{
  "d_model": 384,
  "init_std_down": 0.00352,
  "grad_clip": 2.0,
  "final_lr_fraction": 0.0
}
Each number is 500 + 40 x the weight over the matrix's rms, rounded and kept within 0 to 999. Layers, rows and columns count from 0. Numbers have three digits each.

# down: layer 2 MLP down (transposed), 1024x384, rms 0.0232, rows 596-662, columns 0-63
# gate: layer 2 MLP gate, 1024x384, rms 0.0286, rows 597-663, columns 0-63
# up: layer 2 MLP up, 1024x384, rms 0.0269, rows 597-662, columns 0-63
down596:508503479482451525481516504503524468426443539497547455633602495479519522514516504552551473488485456470545495532542465474516512473466531502501422582508523429483569540559493501466522556554463501
gate597:619468528500494550550446504454533483522494487555505506473445439486490492413468451511524507453507573509419522493547539520461506502535468469462451480464506445568488495464417461459529455496403508
up597:506540468459488569488477489479553573425462456396509421469469469527525483442463446427561488499563526528526543507504534552516502506502540465485521487474518556508528530543515503506463501515439592
down597:479427490488457443553454535519546520471566429526496499553536503540487527492460471531482518471488629397455507537503535490501459526531496486572468479479467549508547501477498573519407478452526482
gate598:533475492526513514479432538508421523460439455552511554474523499459445590521538570534470490489454456482525566538460539579490480520532421478485528449452492541578594473490562535499560475481494461
up598:456498419513474485461516545560465451519525511465467579478453643435464508474480555440529472481510475525476488418482468522573461554482509451506541485474535502491512546532496497472509547558421529
down598:530483535476521474417453571494490449491498469529490490527489514490488516487436471479493538497513436447552528462450461503505485475500499537533499552488483538415517459557499487524427497501508565
gate599:545438530451404454493562484493548472536495476549461484544454579449430499488477430471514482476451540563504516470483561516490505483472523453485431585531486503467526436436514452458427518468534455
up599:497521454470486451532533543558470475557456505523480534492532601486518502503458539498503514558414535528512426553499477536508491532471505552427441500510455442554516516501536455537560447481449554
down599:477471430467502437550500475499469492516501416525472524536569485482435448418512514545539527501479482437485492561412441561491498520512531448554533446447513533535485473518463538554538508457517447
gate600:547485501480483496482508501535479524453480488468501461461463557510488509515485426438519469539517489480482534531480523561500431530557430468444524487511491487493476490445520526497559456481547430
up600:461417572462463468519449459491475552468489524400489487521529468517489475544497571414550502511527482470484487523531498524476567478514492498513496470436462627447546537459548517490475534535451547
down600:522476506499466463467552493486431499485388485537477499474470450458467458489474452435534527547548469450507483426537563597506538427499531493520467458558490548478506512512492529480486461466481494
gate601:528471519540511510495505449427495480484484431476508432518549519490429526448513490549488547502487472505510459472505457520504524486503546501524444444448434624579510445504501484429505507456492491
up601:457508501572523495514462491477448493496565518512522530504500490470516458546506500496547431479403431494517520491521492532512474505507527464544545564531541489508564491447461529432445468538534431
down601:529462522515529373484569446438551568548506528442465463537470467502552497591534494537494431540475535512482456533483555491418567450462569491431474509516475486562458566458524439529448549556557470
gate602:526546501553551531488468454501514478468524476503502509486522453450472495458511592503521504464503464567465515451516573526503536448446446415558519416514430550467503443553410513524547477538549459
up602:460487525419475552470471554483546511436538478482501490497538458521525428487492491490452449439488534495550520460535477409442447504492447557538520538471492591406484527547514554488472520448528471
down602:515560534514494543433457460522529426588444525521528456503477480470463510507541500454479561470441526537510471446497522504518478519517467512518487557498516515509514520430592525556510488470432494
gate603:534450504479502551551592541475487486512543457526503562560449508520456479479512498530561579504561512479471517546547494555547479488509480470495475524484483537570522539510562493499484512422472498
up603:485478493452464524474435533537462474402515377467386548521487558546477482523513566464491501513528481476438503510529503481498386555577581484460535513508571522528505456556423495462491451515500488
down603:470480521455570499553538506513470471540523508515521518432519483573545417494467536477454471512522489507518483512526519369475499542483537487513499510446518481498490563552445531567461570519531493
gate604:488482491563489478522448496528463507512460520460511545416474509482425480502496448533535543425454484472486470507507448490543512497485536571480570429428427525380522521487520513457492548526450423
up604:487490562516508468536491508434459513507470526505469462477444529539538559444471525474494510490526534600521501441503486529444437462493537513511471496503518508462508548569489508480452469443414461
down604:465470484487518553459541505465586445492522523518483452459497447534450531510517477512525515434533494465509496543447500466514535512482454601514522484568475410538529441515583497532465497471460580
gate605:481481510519479511490488485471493536518527463428509528509530514484479503477557511529457484499534491553526523546453545533519439467478456567430511508381522501563529528532478524524446507496476526
up605:565533482490506511472463492511496459462468474468506434557530488432526500555471554531551517517469452512512466442512515465529433499498502505525536575513516472481499471583495505532497476447494487
down605:454570537522555443449505453490450488511547532492496522477526466468473522537608510546568521519437487444457522508531470498548429548533508437529552529413517546488483524494499514447472513491481457
gate606:567535486526448482513510515538503472508506499481541492537487479478528497462573460480574500505572477510469475536543540510554436491531445514505463495448480506531544429494584459479512571494441535
up606:537470555533519538495518439439514519563487500498578358507505528480514491469460538532447557469549490539466447526464507539592477506552489562538504515478600443475574469461458522561476544488550463
down606:504533488490516516489462549476445469478565491489521429440496455442437511470546519495469527562454445473498495570523589549547478488531428419559473519499543460481464522470445627491462454513533488
gate607:532528475509510518483427501576522499508528457527485535464483509523490584463561495496410499447530521512497492524414585518521474464547489541508431486478473429475426491518459460511476523506579542
up607:469460477580563516480456413550545481451441468501513476481531465548497508527503517548543505449413479536498503461500511501467450513503474588418527509588479440503488557536476573482489545499465520
down607:482533500506596522500546514521468515466452553478492561559476460487523534500510517464449570343538550467492464457436504482490444469490534544477544604499444518467530527488498499509582435487460555
gate608:518503515552475508543490503473534460504558466490510485461417495491459522421486505508478521508556514591423445492497538508465501441524510440537452515509532531511537488440493493510548542608438548
up608:555510533560451488518484517485481486472484399512628431489456472470558530451543472554475556476488484512532484528497611494508486435537505492471468485508501513442487437503595553478415517514541450
down608:524580482456495502513508519465510579520482491485544525547477473561507485513515471543494512464515451548488505460541543458495440517555446517509472414467466479499403552527558514529575590476526453
gate609:515465555508465470486488497472569485456486524521500494553516498454457494535442500514543523505486529558536502446509510498416491556490471501512453484518492493443532496440523513489507564499452477
up609:450537510556522476488495458406528486516570534512464535504402544568485546458498493446459548521505530465476511536535461526526576521513432492512525545532555516517477476507468444549481456544487496
down609:468564564498508539459477517476539470458533600517480480461549482494517466502453494527549545548532523483526488513494496533473545522436508464510469518545521539497578425411520528433520486543498517
gate610:501512583535492568496534470534552562481471524516481521483475466510415629526497559550493537554531529514434547495464410581501504534566509539511470498502557539452423503494488483543496469480442603
up610:457491543496490505482487490481514589525533469436506616493562504524451540530520574471487524445583419515576502481581477567531471503501501463487551395485464544489545503456504509496492451481518562
down610:429562520496564497525537424578469539539519451397479500477521527556497469453469513420540526499487488500467441579532563469474473485518480474507539486542493468516466499489505584499535470516427523
gate611:478481499541445515538512502431496514553501489451419441525525519550493510476492523506449561472542458510532485509479464465496462528542503548494549512436524573497562516408454481469481497533474529
up611:448462509436559493442457537436568537478541541589526487461509468489524502479476481455497499490519489456501535475438533482524547561471433461576450480566480475481452448468482473515572554480470522
down611:498478566543462519492516477524534468434500603602555469420543506466507506527457510502507498505565518517514494480521485588456537460524424501396504501517540441516505501547524505490442523488463456
gate612:506519527596469491546489446542519435502536560545436491459496532466451495466558469514460587607509520505544549485490490489551482460467516508402480495450521538414420467442426441517541504491489532
up612:518527497567533543525536476516533500482550594507488503482481478475548546453487442544534514559511554527543469546493516503556510437517507530481468522493453565529494467449454529521550470481525501
down612:462485478506466465546488604499512493483534523467490522416534476553537472464525482496507451502494466427502489501560488492543497487411446431513569516528447494489566451524522545459499483510446538
gate613:484519535473532486509492612495546452449492525477432459599517489497551500520534487496531501464488527485543498471536468433489439487507448457491448481444510510428463472460480444467455442469530543
up613:528529535423468452464507506492576535545539452564499456491492468426509469555551482498508496503463573508433453477511443498475474519481462483482493554508570414478503467449524439566494535519584512
down613:490513489549522480399539444510483441477511511481574502552511511501453554543499471468523468466469384477510506493548509513536499508530503557515449453480474539530508562572487592417509448495490478
gate614:521495486452516552492539548498497501484555426591471565518570497516464543480597456501473522417502510485503569515521499484483458516524509562508452462526573571470491540532457468469462487500468484
up614:490514541528515561560519445548517463483523506487475498502506503472449480463522489452521498463405554494491407527518560485516456448496441533593541405501589522436494521484485437481456534491491551
down614:523492546519498499427486529515522536490547524467479490425491524501457487481513559536467477445451473475523526534520481595484482481472449421511516444522430478527507469503493523534452597459524543
gate615:509547520519499497476563517456548499532462556523482517468452471435495517427495491529408557462531495560456522547466448524489529457518437449498482501531519501453453484496535531529458550514443450
up615:503547488513481514511534465540433511514449481434464513521503468508499481437540492581524520461544523533499476485484512541440485462538510407477533538468542563458505505539524518453470489405506527
down615:464553461453524555556546478490437446440473476506475453508570540450549465485481513462623541522448481487489543474530510526531436473517571487506539514455484529492541538530503548504449476507557490
gate616:496478461495470516535456503560568487471515522520487516483570536495524489516544535505422504528528485546506551552474534465563563478553409551551473557531465491561539455430496543494507597510484534
up616:475494500518556529444487523476472531518512503528564469511486470473485570503586511465487577464458455487467420501461510549537475576436525476419488520558524463504516513436483542563477505435556435
down616:541452529577440512482526432490448502480495486567469439502514529445514536457496489551505539463533495549529488576492450506466526460598488540502457601480492523530535575412440511512510446456525508
gate617:528525553458494542531492509501511506462522502536500534537460447506476502472432481442492515493452427578469398423516529547482569577496495486528480501482500506465472606538561504529519522502519523
up617:472477483449526531520476482472454550421522474481445545474476542510539448501495530520552527495496543470543508495449593544562449467479514520444555509485455531530543439530464460446495453519474549
down617:521509459451465539550520493548450447470519488484493469499520501577566508487524523539506603389496450425547518484541508457457543465450478503505438474487616587494517532573581538544471578460500489
gate618:506525538491453434452500400429485553519559469497477551475548534496470579478521475496445430461567509561464528504462427491483479519515506506558476405474482470559501512518455534480469540547473516
up618:509475522523484467478460489521466552499472538455508460461482449555488525543485488486562556442491412511615515486504508522540490519507480506455534468506516495532471501463501433467440450549537525
down618:468526577494416546479498408499500503529443538498506480532477436503453492504503468488455527524481422567461476407464515481527446525516511467474562424524529457539446467477508529507461518568507486
gate619:513536539472529490479479538441473539530504523451520541447539549527507545462511566483490502484534501470421489531429492495506491480519434518596453485453529429455438516464468505518447547497439499
up619:446497493474539451454548514534600476506486531515511448475445517467558498491519438508485478581460511477495447525530515500550531500476574468485505526463484471474467471449455456516544456501522556
down619:503503485535443483444466516449494573474499566522476483470493498468549452508452477552534525486495604504453549525558511506502524527516394582418478491515508507403508476514509567457502505481472518
gate620:553583477537538520484503531469468490495408410462522480508430565527501464536434545513541470542533529518440494546484496507504521461573544496536506416425460531469500531490522479510510480468502549
up620:502529530539492539506491511490536467494498482535541524512472520503457482506463562469582599450581435516474482548530475459488453509490545508444492532425517454404423395460512530499439513526436539
down620:579533499463598509513383479479519479529519460527545584525574545548478528501493490565579463517451483496519486558519511503464453489452508493538453493513487474480382496463522537509477579490472522
gate621:471480518466471484496487454480407530518543515471447511488542435441462572437571517459504496468525561525453428467483576483520473514505523548498496488490528529526475487484523551549493476517544474
up621:577523463500443432449493497462463499508516500548513469553588458573498443484505488464481490540467484526538457607476546457452542626416430540553511479514557516511468518480515524550439517452537416
down621:464469531506509508569530421494541485488511496498464488505467532503523511524520479499478608497530489496452489483459500491441490528486552522484490520468467539478516496427482454481494496532555556
gate622:420539475502581546460547496536474499460493454557459523534501490559476519520492480450537508566512520477570487478514502503505462532560512549551534507473550535540547466491444533531501481444576443
up622:509513587479542510508542481567496515477582531509536448518576456499512472454509474526477517408466506519503578478490487493494545527545492487449465503459483475430472437490510530570457496597513510
down622:416521483490586529454477475524511536445562470554542492468518478527512460528381459530597461522575511480506530532514530518541510525487527460534545494443500520517528490499493459445432499586561496
gate623:504504518559521564557526485477515501531544517503585584505528508492526498424541536511532488435494501518495529571504515506511517479468473563509424475481493434548524521532515503547456534515461497
up623:544480565540508581506529503559489449488492506524478495439541467440568508503518496492537533516521442488498594491473538432518510481501528489488528467457551472505586576518492530483463523474467458
down623:577526493463614473437525441473475507555531534562531531468430542530484435564485564525482491458493523432479578508473558537495507490430525444458564497451502469454488487537484534474535564442488466
gate624:417488530581437378516489491533540581504532533510501551483432503518463558529496469422478488538507480527480430537468524402457478480537492507469567465506502518524544514490556479567585520542510533
up624:460518521510445494500525531533490431532527515484508518522537517494494527512544534462506578557503483487442455485547528461555469452515525484463491503447506546463506576556507491530552528518490554
down624:525601533506513477488470534495569476509517522452560542557517539453513528515454527515476507474449548523503511472513504557544489512520490507515517497441492522492515510540504484516468507548508547
gate625:420520477462552542555429455476497519509480455483458504555484511505481483518447519532587497426528455506558463505497493550438443514539467492544529454446451532466507487510475580543548496454489472
up625:524468526508536566568504573534483552451556492529556441521545489459455476504454513482508552521519506487572479483457439500528453417473485509521475477529504519543506434490535562452478527468556518
down625:524557465477367512485516469503529487493500533571533529494436506464507542557539469493494444524518570570573503555516532496510547517545446508525537422499513475517454499512527535537497518488474416
gate626:551503495465497494514501503420462461492494515527423432432483428469565495591553530528479470458524476529483533561461519557461536475511500514485500530502547611413483454540483460471526495473510473
up626:513518496493520482570565506570439478453495434499562517478460461455465485531542452523498502515434428559474504505541542552452501438522495466493499522507424555516457476507577418438577473470533483
down626:494431505499559507505514560506470463476480492527429612543555488553421528473481446380538513514464568550521486503367528486558482481529491500517488536521464431530510532481462529537545492566486530
gate627:524521538542525499546583443507481531548530519444451460514512466513452467512547478511563520546597467527448567595452510470578526553523464468456513490508530436408567510447474508583500522480511507
up627:526445456480536544492531525481457445498511474529479511507508442464488506491486498526449505510512504457540568531511547418558540512517550576548487499466416465505487542493439487495514479476570472
down627:514418486556505504469513531565490505493439476429421558521545538541491499516478500511521548444463470473518451459534537489460504444498538552543459476455517464521475531525425479462471569495520616
gate628:493527483510533527441430518550452522439469505512507474510465489483510495540471475410461526592512576499478473600501492499516467478512467567506542507505471509508499562471549447531534547447458563
up628:556563522488507552437461456551486561525594505498561515491530515500475498495483525459437503556484545555425473543533565522461458484524562517461507456494482502464523610472547444507479518480520533
down628:510478457448532484565540529509513488453542536462589416527492516395527426539448455471484431505498494451498516507492469517524527569490565518511489508473473496505450492524485470563504489533519520
gate629:466522451481513502497533468494524407446612479477519494528531516482533529483526507529530425461444515524396575516474579458527552526523450437499436541487516450526511508488426487495480559480468503
up629:430521460514504494527522482573586565565512492515511532491550517507492478493529558518472479543448489514484502530510413529490453417425483519545509503405479462545663522409507518580504529474524429
down629:503433541435535507504394547525521474478526491535411478487518594514475475460500410574474512528510492513584476449505475540440507527515344523467420485502513453548527493525484511501528420539579433
gate630:593501524579546436568520550509491437524505549475543522510485508502499502358555494504490535426522496532505529486504419446504482513479467404514423487479528465542503479451492521507536560562523490
up630:548564429522425490504520454484514468510476450475498447477459558456515499463477454501533511558398549464503420530521463457576493454526518454485553425460508587472476547484430454535551408478565472
down630:527554513543410531558516509467502509528480512510463465504427459477424574437457474404485557512542516530490535445444578490515461537554473497523506508479532466556528466492527557500538427382496513
gate631:460563510534454525470390515493536480499473492504507471482495487478461505468491518478509511554443544577468472529546491432525516553550463534413458536446467503479528466531513508526477521530515483
up631:490517578475484517522460527527449437527478592525500500475490501494478521466447514541495535528494516537472502459505504534479468542484470489501508459503454462484564463462509505477545462569510541
down631:515530576525439479428471523478429531508565507537529509432397482502415487458588472475516560548503484526563464477515492592454484474542494475507543526507549464500522555536503544572521488499499510
gate632:495501538496498555512419454384483471567483493500473488389502524527551519482480561509503479472536552420446559538526458497554502519463531555485499553503558520497479503425472515508423495473531514
up632:421490527451464493525520511561460482505520470498517579581520494534519528545546482539500483518570463506499537493460479520503520440558518496478555489455536414555510543457456552553485496565513491
down632:437446493506546491478530446508582457448435509539441498449518461532501445494548573504554465471493448497553475491434465521482516421501524571554450490497503553519464474497509438426452494535516453
gate633:464527495529466456653587533520467463445492462491424466485564555562534489437480517487456426359469500557510475543503504470481463514520528488581496439475464524478417518583520515528470539488478514
up633:528536559431477525428486479510468554476534453505458442495466467525565596487402479475497522448505481533539514535592587507476502459462500522476515423463463591486497491513529474516546483497455494
down633:573499550480481506522463503484465627514473508555538564500470428493488535489502452572485495472458529540572552528459569458431469531408497473416480541507543507468550543483584393496476518534496461
gate634:454498533440488520435553559498544413575462551455485543476507518526550478456549473495487563512590455465522522531500579479536525555416498451476471475427511472494456529459477384448555503476454521
up634:567534422515513515507530459544485516441502483575497507508465520499543548454460450511476481501557589456504498459480515484522564434542557549477530539548511493457511458503489519459406500547480487
down634:526450532573531522542524502446506573529510456479510494470521495560502454561502496518490504463473400542466445481488480535490471505430478524593492521466537529443540520553491445448473493509459598
gate635:564508513490522526493505505547498550426426540495443530417508533548483473434512493500471468512542570479506517427407491490467515498586514539515486534510516449445521532512464564471506438538507505
up635:469522475491512528507531558543481452449517479565571436460549532467422445528478537538556486379446527510515517547442514487524544436507493520482553504499456585408524492589510455495456518477459567
down635:462477555531496552533511401446507458507508376569506456486370504555469473475512505468538489483495405493469508517488469432514459437532513485468494447505458495504464423522523486467480528473528515
gate636:473426540540477448508552474496516486521511489583495524496492465512505529568575542488432543501555532521435472488487483534522441534470415472439494484478538419502491481489498424518436516471490436
up636:540460472518475482458491481522491524480561480584481519537555421507562593551505502529491512524493504428468464521539519480520505492498526436448501519539470438490537495494458477516461476482489497
down636:482480416438536529554439425507513481513503470516484526514521470508548529496523437466560496502499480515515518584578499443486499407486485563500505476531464490506543489478481544461557466537483481
gate637:580480518543464487539498530507554483512484565444518451477454501608425503500467480523543542500509504459418469504524501502521484481516495435454534437492458469497535604478509483462472585498476482
up637:507533466500441608513458464521487474475510496459498516497548479484461471546508520490530487422552498490445541553529478463446456545527496557525540469498517458490463509513548523500498501454532445
down637:564504508489495506468493495461554532526442498492525621461511531469463573436491494499497470481547535472505461546596503508468513525494427597460539529534511518497415462462495567452535514488479455
gate638:511489409572514500494500520505487472514453483507538457530532546480577495503516453484491514546505533553608494490586492505423568550457490520453430442520452464529525464429461446548533515486477539
up638:476543535455445473475503492527591524536478469464474499551594543515420527517465572451491507484501479549481451510484514466474475449552499551501462476574522526478451443534473463511393502540535550
down638:544520481502481466388514470480474441501444518510536440532504546504486569582495526504527484476477462565417478479506527495417365507498497551436445453572549472460525516536454461485499528494524528
gate639:459546552502484481481492511476500577539552533553508575454470461479466525595511538444460499461605482489469544618496536501462566493530520546513483447567464532519516454535474516435492487504508483
up639:569521445454504449435512526462492447503533523502489440576454467526465485446447397482508509484513567532483495478513477536454460555473391490529408483453516506431467539539472482509536496473405461
down639:510515476461471598514496445444519498590499461521448523444476590450498500583466521519463528502571457520534491546523479450476457526518518520469514589519512444580578451467506571446578556541479532
gate640:496561469573526548526526427476468431414555418463481505448504558483456488416484469526530477437500497492541546452491553523425556515499535556501447457508497485460487480561432553492498468492452487
up640:526458505514548484535464566507494444606491449494523564556481550469522521452544491523518603527510470513469527486514449564465551473490469495504415490525507504490490554478591478503536510604492588
down640:481499508567483468528517498543510504422498431547449490437501523522448526453460471512441495482498424480542511453483453442466491468524476430526485476536474487518468485575554451376496556445577548
gate641:586540474549464574445491504494554457427478529513458432527544530529466513515485479471543458455523517547508477500474526468573510513496476525529505476488473485474540485505527472472517508506549437
up641:460480507474444515508544489457637499484548511501539522507498460524454529534479526546531470480506500440459557432473491478561505551493490530508448541428487497524573552470523506520465470531478569
down641:504442510478475511454547482552505465485439528506431522502481528555569472458543488482448487497468528528514519450596591437479467529508540479446454514503529543488453485524520523483501468495521444
gate642:519502467490502528502458556445478550457510545482505453536540496508487581509457493483540523447447485575466453496534536467472516525433487605485492502533472509513540465492442533474445550550481474
up642:535507524513509435497547478446546481553530596508477536464511505511517493486535527504564493464485493480501445501524490451462553489509447455569549535439524520498530523458524377498478531470473529
down642:495464545548470442488586508513574565485591556451515506463508514461549552513490486476477526484448553511534516453500465450518552506443552489482566443493524491523495491479527426538453479534505475
gate643:486398483514423521479514468503463465535551451506534613485533487539489481582534547487428423484461492580534508478387426394495556466557475466502537461543503476604562560488533537464495543425474431
up643:478549466496501527475508479582574477499536518407481501541486451460437502552563550491542459399497478584557474509514527483539506471627502487518564455464512511486576559454491524520558468453485441
down643:510473478568496476452477531517487445531452545516507475534471567516496498505486450445529557495519457479484472516511494562563506466553527486432511547484508532420554546451557569416554467505540482
gate644:461500459457535450511509465520549540463465572455536508555482437544519503552506427437445546532560492437502471478524396540443514493445516480526497491502490528548497486502545455503498488544470513
up644:596497499554494479512484563502549484508512520481498460501489411511547521487473486473534509524446486458441517505484544473525514546485565533454501481506442519556568382483490528436535504568563529
down644:494468460518513515455563518496495502560515500432518577512488523464570500568509531495518464512589464535494434522547445491559518520468465524526535501516501458525454498495525513489468459510412487
gate645:450501467543565486532468476464494553513512540535566440448568513465489489452543473490504506530468567488513501516466501528521447529456537519486490533503517479530530525446453519532473504414436491
up645:479487461500487523539544554496412500508455510523576510418495531506490432436530538471493454532565549526454554543493501519490496548505555604474487492492439434464473534562510484509458453428527457
down645:506525491523461497477479437532501546464501487486516439510561440478471500517580459505479499569483525376446434458530486508520496581546515492431460490509496508485485528492526498413533479481511475
gate646:461426500458523448498468524491520522511535534611490463514543531526428513482495512478488496508514522533447470469515518476487537456434436522557525473494460444520468508443454558521440503550473451
up646:444505475425580472509486498461482442515560455528550476535535462471539461514571533541521525577561464433539541540520504525508473450520480481485573532557487492479531459500487483480478431501530437
down646:477539459419596500464521514460525516463514501548467531548463494504459502493485468490558518468545559467489539494496540416499484528471501508509490441523546612528488483517510541390464467434467524
gate647:525525561560519493462532539505545437492523442460488522466469523540524474479523484519465487550490485520562474480517558455504502543464499479544475482475545518478469477530453527546493512509492485
up647:557478451495546475478485541503501538504500478481545456509513490543528452499539454513462453455467484579534518513515511518484500470523450473465526461438480480521565506520498487559490502559525494
down647:493536497529549469461515480521510537537472545492525501486574427458454496512524508553502493524459537468539521510483435409503427513414514581446523521495536560483556434515514528481440542462493542
gate648:530496557516534497454494476424512572482538534541463462515584549505462474496472510446537488450539554541524499434467498492391539473529421422520505517524532443511535509451472501590408509457540513
up648:512509531505480567531538476533505524486601469521553443474468525497493481441522440439443529509483528527457470461511521515523480532465441512514445499461512549386473467508445508513445471488500490
down648:526532515513537523414507503509483527537484508536501478528366469571570513467462434532501540504576514423570519507464532462450541460562453483504528558585495480518500432497504507461438523461550454
gate649:416522520532568457499470609549508474527452546538450465497527452487459569398494437524519575542534539534384408541491428595543499552445441548515466483447544513453468456504546405544516480552430504
up649:514433419457482455530461481456523515482473492460481427541528516477452514498496454521493492443461459526492534457510520459547443457552508617547528454382467527474527531486506507464576455565498455
down649:496447475438470486451508568462552535480486458523429560468510415515482545480512468522474511521546536518456483443457522606483552512505430525553456448471524452441467470485484471510543529450470471
gate650:562503520451462515485511524516525513538454487585503481462504465502547610486480455428481568525501520491495438489490538410541579524525504480500501493538555458487417520500571500478502532516566459
up650:529542513506501518474522546478522534497581487522450551450482527515479481437443483526430541489403503557455504414528582510478462472564468505482543522539471447502494530461450538454518533544428503
down650:527506488517475471476423479476522462468476514555413485463571507476553470476480490504503513466545523463453485506502539516476507533561451587503567531520509443490515550439509554492469566447530516
gate651:564501487578495520488465460481521472503522554527535421548451527550480553456472500521584576530526479510514506512591471504544504523468560522521490481437440532559456557499465504538521542477463507
up651:439482487484519482511501533520481432505445465485536494455444537476463454451539481540463446460449510481537472467423482556467528492534507478386515490474487544516564502498485464471492535532518447
down651:606536534559566511563533559550467493565504552436565517544520469592471511513456511535445457519438547534545507538477522598444498475551461506509531419490539514449524479544493504540433467464400545
gate652:485463477528439461482482485477494557575512514507506562464558474490446477523466509463521485556479513462559549504485507498521453492516466510447553464444500502541486528525473493494540573428463465
up652:495428478526484535515554538449510481499532480528434473480429514492481436546471537492560453494464535463505532527435538532495496513537472540436476539450495511542525492542444449511516528493470539
down652:541453525499501483477512472561444502566534483494472508445510528495532436498460543537525519518500464445531487503485473463554510471563487461471498510529492509469465540483466487508431516468452459
gate653:515479545469476440534533558436588518536479458528509449509542494504510512559556528535471539485537465449515522450531464541504500573479507496583491487462465492492564488437459528485508443498502518
up653:445512507522481514514497456495543511501522558527517544505550491461511525499457571545515496474560468514437468502452499517512475480506496498519476447466478474482490564454506475498481496459452506
down653:495491517496556525507474465518478584484507490438457500503480569585548524517512503521499524425512464462534519492492541513518482489482461489543537504518511414529499476568532498474551500502434499
gate654:481405462505443445504483505446484572456488457495537567466450508576414569466444503571497500614495541537560483591456441554540561537555486552458442478426526496602516522562482449495485518488547494
up654:447512613544499508558525502478535509513576515434502476573478456524530503488523518483492520514519481508489525534550464563553462559450518502548415516465493557531488568512577491470497493440449548
down654:507431458530455555505452499482424468512545466534532459467561439527525441469498534466529487454570444560529526449496415452545461459507563539541517484508488513504475576462458541521575485560493578
gate655:504492500607528472542564503423521557473474541554397522491459486496488537483474461500523476535493578496513510470511483508491461482468462516464500498556448435520478519581546499587513554511530550
up655:489529466554549490506566507482473536488533465489483427473519519439540489552498449519463514491500487531434526464539462474464472558484473458550489483509548443520480509488540497561503448493469500
down655:464450524504538490507495462442590487529570461505524511475554492554489520520533497546521449465506473587507534565522465482378439501511539468538526495498456532499579527532481526454528458488463521
gate656:495443560578437550518567532422480564434527499500443491510481525504492529521511489540454540518521485476366496465448458510559512550556513501456408498485423509549464526527483478560517539542549569
up656:482504483471522526469496440463424461496480537513499533425504516534484548489488546500447498436459456504539543530554529408540499499503490517515523539512452548516563552423512568473457534524563484
down656:510555525501431478532527521445552520506501495459468570552485496509467538447537513450485487466445495520493462492538495455382407516526535534444455478430443476480489467566484501525532485562486433
gate657:504487502496475529427428439535516545572456451522457521483484590538497513522480466453496503536513493540468533528535500453555463474561456541499543493523505554456510541481531472486538513468512503
up657:435514505470472460475529579478585529465473491541443481458468507480530487523457502470545578471551499459494474565463489518510411541488515537471390487487535464520508506549491525465445506508473565
down657:557507535515477482496533521556520493494493449492480476514560508520569450565509533549447476512540508500538498506484499470524446512555452538491486483535543466441470439434522553457516477480527545
gate658:433493562529514522450487508536509477502483519513479479494464460464436541504552452470486492574520518497439436457463465456535476550456427482519539487467515498514481465512530532536531580560487462
up658:479519546486497486520499508562478485459479496459584450543528439502509452501491498461514441472528449482491515450467575532532565542399453435541577491490506534503531477498474592521437502470509448
down658:466517417508540549474575440525474518510482504478519486493443466502529543522421505475521518472506465469560527499550540474488500519500511496484486504509539528545550512502425494440495447476546555
gate659:525491478448474477496525458594604448509503530469458452527450510549519533546485493464489534541467462516489431493530427523477542548528506476421481520494543498473498525478570474491535470529529427
up659:423554493496478438455481515500471532526498462546565523526569516496544480521448539554570473503410514520466505460434463550556466488467513537547550467476472435426437578530537562485454512466496536
down659:477524501532499511472518500529514433536463516511528498530509471484523421576502528501443499489491613513474445448540505543476456417511505495531480478504551540501549458401538488514489497530505417
gate660:595507520584462499555458469516567552522514562450480476529429460492438521520485441511524470584475443484449477438445525548476474516494466499477485478513472456513556447538523549511553543501511494
up660:510560534535557430449489436548518460481419521461532523497530513538475466521468435513520467494455465480488497445530525561518533450456558459551490461467487510384496537510442522573585441540544503
down660:488585541528395554547513447532520457560478530561436452473565428549512526412511525512549487498599568446504611477533525442554468444552538467405543472546493462485448505506453485432489514467463481
gate661:440472463474429558563586500450473504417498499496397507449507477448479586529547476500494552498576482586499446566514474484549514565573488627541500524433539472491493497464523483506503491423540531
up661:454500442511507521521507544575458506501543465460514469590536515465497425487517531529455589529550451543551462557506474545465497568549497521561551518523499468546501529499515522478508517558488485
down661:498492462532490473556496467504429513473513491497510478505478524552501486476481518486480540458497484534458438550513475538436453447444547480540503442499523461557442480517438457524523553506524531
gate662:489550596518520510477519423559436580528525485558449545458509539476490490497517482519547468461503462501498607452469574467478490485505547496467489439538442449527534532480475502578498508493424519
up662:506480504535484443494580447547504565460506525554476468536600483450479407491473445581429540424513492507502512547481483464458458466509480467523499517511526468510492486539514507478535446523484452
down662:461504521514575534462507563524443419538420540554501448470516516537544441490486495521432451448532506491531493506510554469520497582438505479460530473456486517542458471493539578435502460556539422
gate663:567468579586525530570615497461520519421585550490483530521466542478568443512504421463476566520503479513443511450462570485587421521566465522501477455484474535557499530455507525509561591571511492